Part of a small language model's weights: 5 heads of 64 (1 for keys and values), no biases in attention or MLP.
Each number is 500 + 25 x the weight over its row's rms, rounded and kept within 0 to 999. Layers, rows and columns count from 0. Numbers have three digits each. The size before them is the row's rms in percent of the matrix's.

# layer 7 MLP up, 832x320, rms 0.0636, rows 548-605, columns 160-239
091:466490503490512512506466526473571506501473518510493483504478507513482492491478540488485521491504562477481453527524474495499531475486575488476541497492491455468495506526500503478465525488545527460518488525483442558477483510484466514526469500
092:481504501507438450506525462512488514497479523508509560480524487485526537463531496469463450499521564509518507466472518491479488497508492471494509502475494543506493550509483502522474516513495471498464506436490506488528463506550464477548484493
099:530510499506533505445467507505488472471504513503533494517481482564514554488487467552511510479465529455475526449455499472537496549518525495482497491474459511507483555503537507530520487511509505492480465453465486482527510493505495560493541487
111:524484531485491500457483492508497506499536513492525528515487490477494536495522482475511492501513503476477491500514509533494519500490534485449523483540444495479511505573508494523486484493486481480528522486536515467531540516509497506521519495
103:495503501490518471457505433517500486500497491487514484527477520476480496532532475461513542492515511456459484498485496466524522499483532526540497484534479529485501468524530505522485493468490494508450528516490482456507500482510485499483540513
096:498485525492497483507561469497474537474499484490482498534513492476504495477486489503504493503491551511527504488518455505470526472518522489465529483509543536481546507521525503516488519487498502485499503471487499552441533526494507524493496513
094:540520477539505511548526503511486472465518510559489466517549473522517506479462510443523520492547528515484492490474506486492495520490529500555538537520493492516477524462472492475508530485459508520481491455471503551468480485508496489476524499
105:500502476471497510507478501488536494482505458519488475522508499471537495491502459513498506472521527490431518501504521524502523503481463538445573503526484493563501480486505532490544526518501536514488486463475467533477479494506497485454464495
092:550521506502525506524498465500449487451446482504475456512504541478509496468465458509461535537496480514450553525521498479519528530501500491553506475506531471493494534519486495460510486492507496514463496508486488543564502536470498507478507471
099:500495544529480473487570543504529484494497485470475470499476481505520477498478479550508507532538481492498512494481558523491500442496544559498510493521510456532486500468454493455500495477466502530524482487492469465482515472494501464506481529
096:524508506470516527499495458509469466485483535448538491476488485513502498466533480510508520518493517476484485510507469520491484538518472526515517480466501453486551493486506520511478481529484463565502483471505423529453485473552502557541504482
101:441540435510493485513511493495507471482517533480559477497506489492515521535483469516494426531512508509510500488484531498506503510518500537504528487475521520541497491468519500504497476531456493517520483520504532477525523508515500476470515519
097:523496501533528514485490503472508517475531504504512500519523521473500466508497516498502531494495461484536540483532517502535494511510489500493537486492474410514462488523462496498502491516497499538486449483521502448490526497529503524500571517
102:542526516521492545447467474490514496509499505519494477503538516507487491474477511501451517523479523494486493512519557496512487520506478501442478512499528495522493500504500557478491486481509491517493514456474542476462525533456483493487519508
096:513506537513486450487488486447515515507495449459509464559512462462483493508525537442514507547529505506475490498497441517469523460447486471530465511498566541514509508516529449498496481539481525584480499524483541472501468482476502463499510523
098:467500530522498512477499503494481519509487522491518500518480509502551529479461504478480493494467499478521464508476508483503517503554528528540515534499513564559517508512488511563470498491473478509521547495513510488495464491508513519528536506
099:527502502492468462546490475483556551501495487481495477520511493487485479499443529477534494492490527552531480497474491488470462499460480511524502514487550492515530481479536528493522456505485491486505497484517463526494478513502488482524504534
105:519518500478495514502507535499508522480512502479493512456503554537494493512532518500509474518522490495452519495500547482525550503537492486513475449563461511508494541524463510496498525522515537526469476517467470498502503514502487542495528493
094:527463505528491469510473478490543527487477541465496542481506500489511517558506521488482480507543479490528468492519486483522494519531495511467489488552471492525499491540483438480502486515529487525511517504492502517523484472493494586523480497
103:525514536533513454488498504510500467490456513516518487534476486495516504542494529546498482511523449500526522506528511537501475534495484514486441530472506460513506498508469522518507516497472475535502474524499572478491466487500468481479495469
093:510490503508480487514475480521461508514485514504487467535491531510489475537537504513504470506534484471495544505487480503484501495464494489485500509460504453485505496501474471474503501513491499504467505530492517523506540554499467499428543475
092:521554484500540509491519489502528519514505444492505493480525533506482492495516490555514516493521447498501514504520483488490521502484485542542493494497516521505546458530453494500461531480496403432542472502499483502524492483528475483528467490
104:486490468478500493521511487486459452495522492475534489501536487512534511511531467541491468452477442498494535473582497472520477525497480476477467508509507467540489536517500460476500460509505464557465481492529476542543501486501504477550508491
102:501515522494505513484505517520520535447553473457502512460529480480473469473504512483481508445522498493455538495482500535526507507535539519524517562517538512495551440498474501498460535483486516515497503517506504486492516524477507513538533480
107:467505498484472512529488510506480454467446503452531506470520510466482468516468457492483483508507538502502488484503516525521505495500520497500525480477532502439512491541487485496478444510508469469541490483521498508449521494511501501479483502
101:508483529507539514529518519516505475506565508491502476539495527484517496467491520502513509504520441517500477538477537447489499528483527543497521545567480454506478497503491509517490518456512528455510514485500507535518487490495489504493502493
097:493480518509476506482510484538512490507498498515529482516499561520519528530483522500512484469511465533506517480519454426465487509512514532489508472496505500518518487488499552506479524472482528511497524480487507469489478479509481482520497495
099:503446500514460450562496517495508483476490487481515537484482482482507464462470518501486466528491542464532486524508474512505520489528499473492507503541509535484487505434577461540495508472532509476494516470490473516522517507515487481517509519
100:510527491517496507476488489457514549522506481527561499499529421540482506463479542473444558522515528483454503499498495513461537475476484507483494491482512487481524520510508450518499523510482428544493553512516485485471545457502505498481525503
096:542494518512493505509570523501530518485488509515534517515499541481550458514484443516546499488515515485497506529491509502499544496548475490510478489502491464552511487491487469496515535495495540508544490523487488517526511490514526496505513498
104:460518483485475511518509504497474515522461521484495461508471536518484467516533516516505523494519526494553534487491473515475508499485524538505517517542459505495435550469525509470509515492482487541481473481487540517522504545484518481485428513
096:497507502487532575499524486504482502506520477529515459500459561519506479518494471512522513521502515504507537512540475499503514496485499506498565497495494496545494485497563525504497510502553492505515478524503467496439485463518501510482495525
099:515495478510510524450511488532488515491510512482484452493520511520516506425484521513519526460514501522553480527493494484485514490541510483482516502513512478510502488530539516514478494512485539518535487477471493483502482501529483476462478482
100:531505501458506496498483494518473481531486525545521551492527459503513471476498502516513465447501520484490481471493511456557552466500490503521507521540506513472565508503498492515468488495465518458508485491568494507462508530472509504524518475
098:482478479494514490490511514552508487546481488488496467459477475497525447582538490483493481489513432525514452510507467500496520533500508490439476531551489517478527486485476503507470452522507547438506490512493480511483547447548502494528507498
101:497511476499535516547543511457479505496525520499473533511454500461505507519470477485517475482499520510519493495508504488490487511504534509505522502445525457499482521475526509524512503491514464480535455519499481526474491509461527518516501531
107:509499532508490520509476514473492544500505494537506515461465493503547447483499522479501481501498516466437496487498540486511464543462490520496498530555456467538472510504506462501540477478455488483526524503427497513540511512491510469542515504
101:498471511521472466488512545540498486485489508457513491476504519460507509468482451509484549498553519508471497487483515466460502498515457520451494447523525466509512538470522505494542484502510521532495459479492476551485529460519502485553488494
104:495504494525451562571508484488491559501498465511529484507534509521545508475533521515545496492523511530474526518533475502512503506514453499495489523487551455523494502499533521458514495466518482498527496471500495499454561496485520490468457497
101:516525504492440478500471502476473528480510462502475453540488517500516507521536487492517463496486513469490508521497463499487473502474453498493476459497489511521552474501479528482516509475535488474494460482492535489538546511507514483497484471
104:506501490439467535505492501484510480523542491505501485540509465482489521495492498508481557490511543525482511472529529452421505445497517506490492481504474506471492494478501519484530495489498489488511525487519491521544509526463500530511467480
093:458488529581481520453490501466488509471501514530466557538509466500473527537466488513494491471538521560491508491467505475504483518501502504475516500472487508482507523498465542483487478521515501520529505522539496479507515496487493537466479518
099:462499526496507547501489479520508508493528477506503531504506558498470520510486534540510475475437487534525516463522486439484553559469507477491479478492510507478511465508509519483501485522525486527491491508499458511475488458475493505489491499
090:474492533500465501462509483488525538523546474486558482499526460535510499480548524476508510456493474478477479503526498481520467486520513498531517505458475479514477494476504524531530538533469446492470508471490514476493510502471512472467485472
092:500495490491477473468495517456494479518530446514486473519526481537513507536484517500542525497502504492479515503497470465509468479464503440464464494506503518515488475524501488489470559470509473487507486498507518543474483517494512506503463491
097:485471523506481525530511445503515502474518513558548457506462505511485539493488474462514520494463515508474520503500426442519523478492540473501517506470510502488474525463478517515471504454526515484493529506495495487486511515488485501476510508
103:540490513515544469530526547489518505504454528499486476526486535502509480504488481530536517492524476511470486479502483496554500462532535504504535487519507474533504460499500480535502514477483554542487480538470532475535495500491466492499497520
099:477496500477502524540511515528522476499495540520509504468489486551508505493452478514494458514508471473498521489493471480498503515440512511444485504523484507543514474468508501515496487508503474493539471428532514461502454473502517505483495498
101:529517498505541486472511488491480513530491504515484518478512512482476542523464495501506506477533495510502532499453475459492495489483525457491525490490518518476480486503488494498480502499512504517489489529444508502456490495474483456511531497
103:492494513514451475517545514550512457513439523490478476477499500507491502488493517490509511505482499510496524472471468489518459481497483486493496519497459491520511532491576528497513479507467547531503533507465514468534535500468511443489458494
103:492462571507512517481482513488504496426472536516520558503521538469480522516498508501521468560485505500519507481524522538515466500558508482465510485502538487467479493525470493542500502544511462497495516480506491428530520460500507531507500485
099:464488530484495519508480531470508475501505484473493453510516551491451491455508503477507492497511557470466498492478553513495514465504516476524472499487473530446477498506523518540476514506509483465473515462545487484525490498471500484441493516
098:507483536551493495533529551542456526531473464441465547512511484539501472476532486519528500498535480516456486495485477501479523476546481511448476498503477517522443503513529479526515508530536508490525509500527468520513485476515493523490499483
106:498481530474518497506509500454501475491493512502491530495487502511493553491526518487503542485506501473519508491511509477468496513464506495533480518480461509443517499536515512535493500448474446539500563501522532463541513485509493518539533478
111:467488520463510530509495489490476499528504472523518466477502474499511496505533542498514495504451464489488486510508507580504526503516482494533505459487467481480517469500475539525500527487503520475503502516484497499519508512523501466499477501
104:515526483511484515516501475499463486544492485497512480538505505499494471488473515531493504515464485533455490517472512504533504502497528505463493464516508533444456520510537439533489472523450483521517513510497523470532498520571499469486486520
099:535500499522526493500500515512509565511520496480499464527482543461465518512516478470480458473485514506499496469533488531491468498497480493495474506505511502558512507473533493508483479477520504517505496502478498468460483504445502531479515511
099:483488490515497512505501499527520520518554482535532473481515477471481487514491502497490469487549485524497486490466514494515467509487532487446489521521490532522499543496503518536497519469492558496530505474519469505534534484478507523505481515
# layer 7 MLP down (transposed), 832x320, rms 0.0845, rows 548-605, columns 160-239
092:532518534490517527572535513524459503477513528531486521503486461518452487534517471523501508482506491500518546489504501472473516545511482481496523508504525465503519457436459482497531491510454457512515505459511518518507502514477485501480500562
096:508481495465510504475490511471491470466530490530514472551499499503528461472465506517477519512491528474497529513518497520548497463503495476495479503518483459482447486478532512491523520508513512493462520563529530493485511486477505479496536522
096:532467507493501453483551479484468453484548513496492523487481452480504483474519483491487473542524540510502546473513475482544527537536479497476507517455509519503489540520468524507477504514490513504520532476471528501470504505515492517488469485
106:500504505484520520476481461509497468499516526473509496540503480512512520526506523511529530485536513500497465479500480490539495530531493514468501495487523461517463520579537480520516513461448482474556533498499503482490541501528477529421496548
108:538506467494517510519447571462500512471518462457489493505502489434508464510509510530486506547460538498521493517490474539480535505490499514516454532456513513468495543505452513437500456529464454506506487485553513510500496490525554510486477564
098:480465474490513463502491474532562510502517495492515500550495535496493508479502502533487503499496527495500471551517527528558445529526507480489478504519519523497498484543476454494523505464473499486487530522498474530486458474522531496491490468
091:496511521501479522489527495504503455518490495485535466498504489541477527520512480484529493476476485488492464461474477510486461468488497496492481463464487520505469508588526445479468557505486508476514490553492526498505508472514474474488455543
106:520468507543509477504527484478459451469515479502498470502521519481476540497543486520495482500463516526525487510522478466527455460499514500523495474495524486504497502471453488461519504486480494497504514535512512491531523490503512544491573421
095:525535500468493474470526502485494551471527454529535472511495510479484539497454505498476481522500503494537464514454487522466477469433478505481530464475492490509463521535495484474504463491488506514512506459498500501482508491508533498492502575
101:495482480489470534525475497480536460502482478478489521469551502510509511476540496509484447492493499470506438526536479523508529513480515497525467505499496530511496512531509483515527490515479510483464532538520500481527527492439477513483503513
101:515455449480517514517511531520482494521505527513526494510551527528474506503512467532508485473463528508513510489460515504496486509522548513520502477485515479489444522527517490471479542501550503486565460500511521488538484506500454418495460523
105:520456475512502465528476461525515484461490515475517490542483483518516501463483487444460507517499505505480506503486508529445526478504536458518545425504479480465494490522519487511490477428510509474509473473481515509488502498524563466502452507
097:487472526511516466485530503518431446503485516496468488497509488513520475508506495495537548458531476494505467465483472510501506497551475472557517549504508526472506474516512538528508502488466521501491482532502445497519495479465473490510498474
099:539490518497461497539505495525527527518498513453508472503535517508477519509466459475488502498483510482495502513480483528489468484520567523478534499511498499511482484513511474523521485502540518483506487483491485514477503509532494413512508455
102:455489509514506483497506500500509487505512528516532533438530496509533467506519485500504516482475492499469474504530541445501482502494490495493494464483471470494520507483506508504497502484456489500513490508525535479505465525494505502480536407
098:506517507519470510497494466457498485473528503490495482468477494512477510559474448523497475521502475490472531478516540537476558460495505496462495486487503450497517506502504531513523536493516495512507497530508475505444487504489486489507483503
099:495448522506522497523504494506527523499504522506496516490493533502521537470480503478461507501466486518465498482535493453498453544477552506488498492516550515492488484471500501530444477458510514483466479533535502530492529502499489517486451488
100:481507536447471495481513531535494503502489489482483509504539484503507464506528459473534500526479517495456484450483480518530479517493464526535519502565478579521536529488513529509511514508490489523526500475470479540502484509495468489544546443
098:470524526517503497489512525479483457527487478422481469513524495479463497500560530502575508526465498501483520486514516525503480499501442523520507490475516478502540512506515532518533466514512498495511500517513504524433487509521503486444487541
095:525488511496507440514544507499495466518444519513475444496509517490550519503520475500485486552443499472495499453505475502499494510505470515474467493443504506516461551516478530557505545466482523520482489476523539458482488493526529529483479438
094:516495505496487519453495477479509506487510541513487495472482534519477484518493501530459535559506486500519510473498513525517506510526505496499474483473515520474470519529456483498507543525503518490550500492486517501515508473484528467535479555
096:489475497503446471527517529516462484532489510524496499509483496496524494537515534533514497496492507491482458486450508510490471521508508508483511482475429483494453464464539503495521495503493547486505524490517547499492425503512544535503531516
103:509529502482541530484495483502479493509478513434492522503532509511432494485557507479514532515520489503490525528532470513517497530502533498468477491494486502527495550490489456525517493490537498487503472487477486537473496441481497517460493519
100:473503494520485485520495489487496502522524510492523470502512504503532476506503512520506501508489527472550479487572492508532548488483529544497442486502521546491491484497505490495512478503498508494509498463521474454487541521486496465476501515
104:464507489511511456553520524476518493524508505508516472499529490485507479480531500508547447513507485506515503501514502511472493485537504485512529500512476540545470484458493510521504553486455495461521508518511517472578535513485527491533448469
104:495465479497487481537507563512508492491526443476475521534471457488458479482493494477504506437510517500496478522485507516490493542499513511489497506522473526469470461464451467505515471487483440432538529484493479523521478513490504481520483464
097:543489490462507516502511482508485490544513544544531460524502501523485486487503519517512528521493497469470492482500485520497501517497509544518494495484471484437435514555485484521536494507480519513466497526471507436510462486498560523470519411
097:486484507502462460543524566527502485508475497477472550529513469459472488515471455488495485519465468510507490499531548511560503529507497481473506477526485473490506510493515451516511512479510504500522468469517475518465509465458510496477501510
102:500498546495493508486473518487505483519511508481524459533493538477488482508526506518506475478509509530504529500505531520472481492516487440493544513494509475510542476453477502519517470505542504553467522467495534514503508487494477472501533442
100:523522491466464515478468514507513491524508491475494533512483505516522540448536514490443470530497493495534475504535494570484498472490501480503564524488516499471484500483495503520487467434512480512492526489549516446508471552509508464495507517
106:512522465534512435495575505488424472479518511492551544512470481523487465533521480528504516490512447487506463506481470508518452535537473506525520526496518505499538476466512526463470529527534512512492507555512483517536515481480493472469476551
101:459518529461495467427544479511506492510491536517524467486502465479550512495482526483472505550530492492473503509445534485519482494445511505500479489553495516473521495502466460517507478504498520504509546515488539471495545480541533539486484507
100:499488451479506506476575446524491470520505534506526512457485519500495513523514502457488517512512524524526498538483506514519492469485481488526499477531496491460490542493504514473504504504527508551523546480499475459554476518557517488477486508
096:506519507501553499487523486497515471497478461478481538512444573488526458533544484518500526465504504508508533433480542494532456447486494497457498548507435495539504512550468488491496565514494472480505505525525516543475515492486498532463527457
095:503496496482447504536536503491513490482555522518481557505515494499522481516505533482485468506511541513468476488456498464500493514531521460512488509472503467490508503488514509494518531483492460508533497533483522510495428504494522517477463501
101:528493492496449518544502476494496525506496452470484498544474500500521500487539474542514514511540522469482452499507527499488498503545535498503482463508500510492490464477517510513520491499481488494501498493494523486481506488523501503476522492
102:507504508497505524467527544512485512490531513549483488454490497484480511483481482490473504490543534447498522511517499494488487485498516538499491532513496486486548477513441504527492543505460537488472480509534482477531501484515496511471493482
102:512502491529500459505543481447515527511488537526529527529513515485454490520551499519506500473557491495479514509492523463488489499523515472516496484531508482498522488493530512508413478479496521500506447547520535502466507462494500551474544530
104:535510484502481518502579484484486544507502457513538496507512499504519477490494482554506455458526561520493512526489459524507501487498434469486475535480506441537486478499498464476479541477496486532534520493505498552483524545482469479459504538
100:515478509525501473529511503530488515469515496462535464451512504510469521499493484493491530504509521469487524511479490499464519504510496501511485531481512456551513466496535506500488519502499533516533453492464554490492520507521545519518463498
103:523482502486514523456495534491476511461502498482465477502522509526517526500513491533506511486501490524528478529497467492531523483526517508464472534518498506531446516485500516494556532495457483519481533487474509515541465498504511502484526475
096:536502488452513467535496512478472481516473502501563478488475468489500504483568472453514472493482505457521478538549473492520504527486500518492526489451484469483534447487487511491514469487535533522517512501536499491492456489503496492511528503
104:496515496515481493496479553508515492515495532532502491510482472503503497532545536476536516499559477477485545505500496481506456510516459514483471535487528495499494469500518505499501462535481538462510532514474493511472483490500505474503530462
093:512490500492514471543520544514519493486448518498493539485502506516474474491481509490511507567515523523506503515505450508515532538470493503496512460507503500465476492505518471503497504465485513519535493499519483526522489517506459503509518520
094:483490451514498525521543550484499501463505543491519529492472526488501512467568524498464479534478512542479447514481500484513531499522486500535480489517521515504463499521474515519466459535572468464509484463452482487535504513517484544518545448
096:500478529493449478501517505490482501502550474454512495499480469496489484513565489491493498527536488489510485514562474531467496505501500553479505526507498492517537471505523499476532504551495495440535539506542521526480538480505484489530471512
104:465498495518448469501475493518496512437492488497496521445509489486496539486460472529455515540543483502484542507524531530485469488460474494462497469543517470474489512506524513486523469491509493511503471461464518547527491502477502477519454526
097:503497553545504477482474483535526506537473496479482511515485468485494492497518513519514521448506526495552473485533508543441480516516521533543518521496498535553476509490492564453464560507519503524508560477515503504494502515499456524513518499
102:532489489480536438491527512508484463470469505501456500538492487493497488482463458485469493504451470483467533485495490502513476578458431507509529503475537519489505475501529532491484502520544518476484503510462505502501463477510491505505470478
098:497495533526488513533444498523513506502473500500487482493519514491495501503549544498479495549510493478516482530507498482520553491456510517495531497526516505511518503489506563510440490477495458518507545477490511527486517533498463503499513559
106:490505505496501505528494481464487504532473499500507525500491488505480493490527534501492476445502537500487528480474533464483477521488511469474497467451508481543544464528507521526491511525476488506497515543476503508480502491499472465489492488
101:498515505495517508485500467473507475455508483470505538500473497498567505489523523508532523486506497477516515506520489476510478480495497493489518479475541474472508495504475517503522433501495475515515494512494503476467497480487529490536482486
096:481545496565550516499512502531485552474480518514480516478508504507450495528505513488471499498478495488531464476524460461533529497473503498498512527472481511459486481522519491465505539503522498485480494525503469504539492496473467501485526566
098:498492503479530505476447483482532500504523473491494488474517451465480446474555519515478534529515532458487514544526491498498485482533546519547537532472521499498521484479493478470520435521452476491459511533465480505491504526511480506492515464
103:546515509460543507506494503509512511479527481493467504501501559508488468523532522456492482524512469491517527510501507557534518476491486510513524477484516504486548458521467509462522454520482442501497480497485454513499519514514505470507484492
104:492480448467483466501438528488478532513473489465517506499566497479496523530544516514492500498504535499527476487451498507453521440488529485498497496439501575496500484457508502515531472522477495458523471502487513538485496493536535555499506547
103:499449514529507533473468551479505489460489484471509472534530475518531478459508500480494471462488504461497523516539487498482505497511470475553524482480479547496487501487482518482509488532502507481498488459497505530512534467462477490542474506
097:501483512484459510526490509489505511490524459473518465473496533515535519504492516474496547546493513436486530503439507531475515477500453506511538509479523499516528508486484495490548493511489505470505528484482521458478488515492517499508523491
# layer 7 MLP gate, 832x320, rms 0.0645, rows 549-605, columns 160-239
097:497454478459503506537474476511491475500478497477482495491494506466509512512517492497491501523493487519519428491523468498549532512466508508469461477525500503523454505511482514501473444476549543491526509480509501546540494517437489504519520511
094:484532529526535511495484532528502467495496512490507506530488511545549509510502519539515525458477495485491489511472447502510510525532488485455532491476529503517489528501494516545476507508486505499487500487508499488548513551535501545513505489
097:520485497468516474540504484511540472465498524503492509513504487524505526520463510520531526493519497524510495499486508446504452505491463525500525525499512499487496504503484498469508546501480496524502554522514480497542471522533496491491505458
108:461509555482523459459521483498486463492471482496488515561486530516496475523482516517482540514530494490465509494471547470507466508482469537498513493519522471517517498491478511507523519473480507491506517501498497475540509458521506489505565487
097:506523508488478501461518540511509502460506472525527477516446507529497476492500515491490495513511483490505527502533538570524520546460471498481473520481436480500499487516515514476522500559515460462510515484528512490516475480522498541491486487
096:513527468505536511496512485500487493475504511504470520531512477505518494502457504480490551484488491562507531463548481543503458477543501516508507553460573512530504465525476485482523505523490532453496462504482525483484479503492479506461478478
105:544521466416538548438519487510426479464530461548528531475480473501501462496495521530517471512493514488495483519496512546473491509542497466480493494492548503520489511459495501449480520539497528504489537515508483504486502529502499488518528483
097:481512506521514507501536468510487489507495467497478483497529500511482511536490505479522483520515548485479499487489504529536495488512572505516482508442528483485516488501505540528463480499487478447516484561485474526518506478499487523491506507
105:488501571534517510442519566486514511484522506478526455502463480490485488564487495502500484529487486500504530488471499490551508490499472555479517471491516494490537470509503504505451498506506522460568486501541524515484511469504498531549522487
102:473494506480469508531477502454559497538511492532561545546499491485497495526513493551492502509446518483500491496515526503485481451481467489468551514500478492505472467491514497501486485541507474493508492534531511482504481507582532514492511501
103:490492504459443522472502523487481536503488487512543471501540483539508499505546496501505506504481512485459525437508505487528434491448451500478499513505516513487505489527478524536496514472477519502522461493497525493505501542512509495484510463
094:474495526500501459486488495496487483524501495475489500501489526504526527522497488515565535521531545455535514499500455495525468474518490500517494524485532512515481459539529515546486493493476496480483533569534457516486525468519502488457469505
100:473506487488542464525491472493521525477514543487501503507522526496531498510459425468481487501521473507477528494492535520481494485508495519479477499493483456527521460528536474539476546498500470454500527552536512493500504488536481508506549511
099:535473462437483522510502483508493472564509465535474477537525504513521464491484495492529501484492496491547467499500500491528525512517491481486518536541511503517493484498509552456473512537514478501471520477460501538494458507483491533505473469
096:530511469518487501512508498481502500460534532519496493541505518547491529507494466478457525440488502458468532561526507498498512526466505504504474497469488494501470510477486510478481541537463537516490466495477557509489508498507493560459537495
098:532505519479475443497471534512471542475530512498482484501501483529529488480482543520507503451487530523497470495465503483502452518520474519519518537500511487526508532498504552525498553515505459469549487469435502495521482494500500483478507452
100:485483509439499471456511485513487497473467463523465527515504491501508514492479534504519525484477495483512475512526470511482447508480470521482520549470513522524502470465476485484517539508509512477515519510456488554546490491524516492557504488
097:508474488493451448515477492504517492476493495498542518490485472527486516493495457471519516526535532479436484492464512487504474472475535521520500508527463469449541540494523471476500479520498518526471506508506514493518511512493497498499530471
096:480516519510544483526516536535499549514510479481500500507510509516572478543510479513503484521475503527479516478554500502496490498453527514474515517474502486528503513507479498560497514484512500504495508449494495428496472495514498503518532497
097:505460525496492469536497505513497485496534515493519510515498491531491500494457562461485536497462540491547540503502479503471504509447503508504496549487504490508518559526504493500471532492457494506486521497451555528527488489497523513477532521
098:548483487507495487512486464510527496510493502510511462542505496518494427534475485521492452523495534505450480473545506503490476500513525533515498504492479475478445488488503495476504508479508506502512537510534511500514464532537524508505524512
103:488460523483523501488441541537516531470469524511491520496527501484512493544505515483459531521457484483514490482485511480475522469512459511475496512516495515467534521496494505517481499502514514522510525474503512521471435472482492466512484470
107:487479538525524532490544516498491484485493541502473534560502512496486522441521505525509488465546480465478462508522501474502511490504513515534494495500491516532516494458478561505515548489520498458559549535479543499544483512504543487521506479
104:521510496495540481523545532523525509499540498493475466546506507516527476536517505528478452510518482468497488512498508521505444503529520501475530506516514500515519500461522535481531513521515516498520496524496518457534492501501487486558489488
095:533470483486475475537499504538508507502498481513501530523490495497529493516472488500490494448506512454484505496442505493499490467518515527495481537446473542507504493471502474529502501513462441470517578459525489532535527490507524484519550486
098:495507527528550499477490543508482514490504549485442495525551489482506445490521496535508527500542486459488540477524501484509486513517457493506517534443486497460432515501498450503515462500498494486478473508503474515521520505544515548484485475
096:491492500520518486497512472560509480462504529498508476495517499521522514502459523484527489512567512473473485487488491506515497588467484513505506517493539499521516504523529477515460532522537489507511486495479504504506464458514515494530491504
098:464529493496560499498466485502463513486532465493509516480514532471543506510472516501499520496496489429524506502510557456474507509475499503493477510502447471517509501503497516494478485527503455533534536500476511498532531433496498517494490481
098:518477486472504559511519511525513469528494516528486486480448502447506512481557487468469479522543485508495441531498519492511522498490511484500494480485501507484497480486522513532464484474477531468565529498447536496474481508533496491513496483
103:548526473498495484528499502522486500461502469502466502529520506483482540534497525446521517494507502479470490505498518511498499515479497472495519494505487526461530497489508468489499473452492507482484514525490500497506511532442516539481556490
107:506498517532576548533505491493503491450532519496492516499541480531544459515504504459554545470466504479475514493435516527508539503505526504488536567498525476506497472469475532475513515469490508464480465499507517491515499500544480504508494460
095:575508493534552493534594509519486491491514473506477469496486512503511466514463521498456475498460500473477507505506563488518469485501493538518515505504537517450516470508489489517540493511474490478531466475531494493495472485520512513549538483
102:497451533520459518434513487489525535523457518478469522511456488495513449550519459489495487520493501467480524464466490493508436471515473552436492470484506491512491504528501476485506538517495499514502507518489483507499511499480521519512506479
099:474507507536554489503519544503504499480470504497504489534513531483513531538477485509482495518507501510492483483543505513473503508456527548506483494493504482501488481495454492491527448501494515481488505495542526507540522492513509471527496507
100:472441502514486483520511567524523505501521520464504464518522558509570487501480498485542496504545473519480505513529483467493490501531517542497486486498487529464498530504526506473518496497514511483514493446471549482607479509503542485466501492
095:520503502491501492462528463532531501509561551498495526516481503497494524517469484473523499484492508494536501506485519495451554469553494488470471495520556501478512487520468508497475589512496511487544488527557469451519460484516511508506544459
099:500492501486538477518507488524444501493539518480508511487453515536457470555499544491520490529513449519539477535467526469498476514510503487512500504495482492495489491511502543524514502546505504519496541505450490502486472497466509551484513478
096:529490512488456503469517513516454476490488433494511482472483513487494516511464503492509481512502515493491512490461504536500518506516470497527511545503534457477504482536518491559472510475501522487533522479519517525465524551497484538527538449
106:535505493522537495524493535491531488492509479510494483516486475526533489522532464516533448470523513491495524511516530483465488532527516518510463446476523461455514472504503510463514522444448475508506464483568521508495490506504533526501491471
099:521510500508500506496530478523546508479508500493494506520502511528487550529551471504514461493488530521530511497539507478486528553467482476483455498488516499459497526520472475505483492508472515520527506524483510473507529490500527510484542495
095:481512560510529511441470503500445504445540510519492521478515512498431507509541480491481493484557496527494540522533464507506488547521507519508533458465481507512517494496503514515521509523493489490483557462480529471484460493495491523490533496
103:476473478479461531482521475486477486492471521475527539496543511508469487492453506471516533495526538519496479525466522502478538503477490457499527510524484477490517523496475517469489533468527516468513492507492447457503476527521527492490510486
097:479494539518514495485516513481480528565546514528494487495481505511520517527534503527527492460506472502474493498509490497478480488531491500494525475494510483523486484527503520497505504517496474499509486485514481507489515417523512511538458528
098:506519530525517476515492464513475489523522528471507487541491488514503461528544537522517531524537506468460513530464487498502497508491544477507538498554529472519511487523492515468505501496493520488495473506510489490519501540503487522451475489
098:471502480528475485525492504445498498473467505491505536497553578549527532469479506561557479543517530486512501518464513459551499500519501489477499494508501491536542551490505487480485528478507483532456492477481481515532445496516488528464535497
103:473491509487537533502475452456500483476520502536470498496559516506506507523507452466489536497510507479458488528514495506503527495449473527502524496528531518502510506459530550492496474529528479489475534494484497506498453545556472487545511485
101:526492466469502489504521522530499492485482494482461449519485510493478522504467492484554475505512492485458444505471490500519467496515505492502468533494478540480526481539522462482523492486479534496504488473492485484527530507494508471508475515
102:497483496478466545504466500506504485514530510505559517494534509481502453467523525444486449519476515503538492503523522456483490492515542499512475488478500542469539539501497472510481515541471486543490549533523506522485520527517487497527493478
101:549464534487493486511582450527507530492523521490510463514504488540506500494473489451492545526504539516455526511439486512491510506477527495511486542465474486456497506511537470518503492484498499505500486487490525481496523488493507506532454490
099:493484476495485537466513462502517470479469493509478501441460522499462560520480553501561496487501508516501437469468531503495496552497529460505537503471505478511495456503471494480447515517510536529525458520486493519512516497524473502481536462
095:516492453483563500495501451487475480512486493479502529489474524512515511482429483516463539533503531508532523492500450504442511473462515489523480513516464483487514502485464522470504525486525477515494507511514493511514529555516498511511472490
098:478495545492548505482505465501451528485507493518463513503447512506490458530546521509516493522499477533458497542546545459525497525534476509499509495492524482505510507441511515486522504518459508508461491537470488479495513503530535517471528472
094:491490485497515522488481491513558494503522458524483485512531491487486485532533471456508532492501519493486513498496524518496450486498545520520510501502508469533462517491466462494465484515474511444484489523486494547482493517489487478493546482
108:493484478495485496507526538501469524456502527515492521537520514498524514482515546498492547475491495484521508496528490439514505503466470499495483526512534492518507510486494518541497495479483538524493501484514538473501498508463512551506503497
108:565491559472469536500525524512500500478521498469489491526473511531501530529495468516505493503524497414493547488588491464503499637481474545485440478506500479480489522514497479510500498517489482542545524520539495481535468496497497477500558484
104:518518565513473468505511514467499513460531500554547452483491477542483489531498507525513535508493515511473502533540538502467511546491516537496512489479481483483542502487500502543517529492495480504523512487527497466494485545503530484512566497
099:508464510512495518524459506486389498486530488506493515512479520537460507496535496569492479474497507453515556521525505520479506459467497490479500505472483482492486506526531486482475466514505534516448500496519488529505489499477515497503527466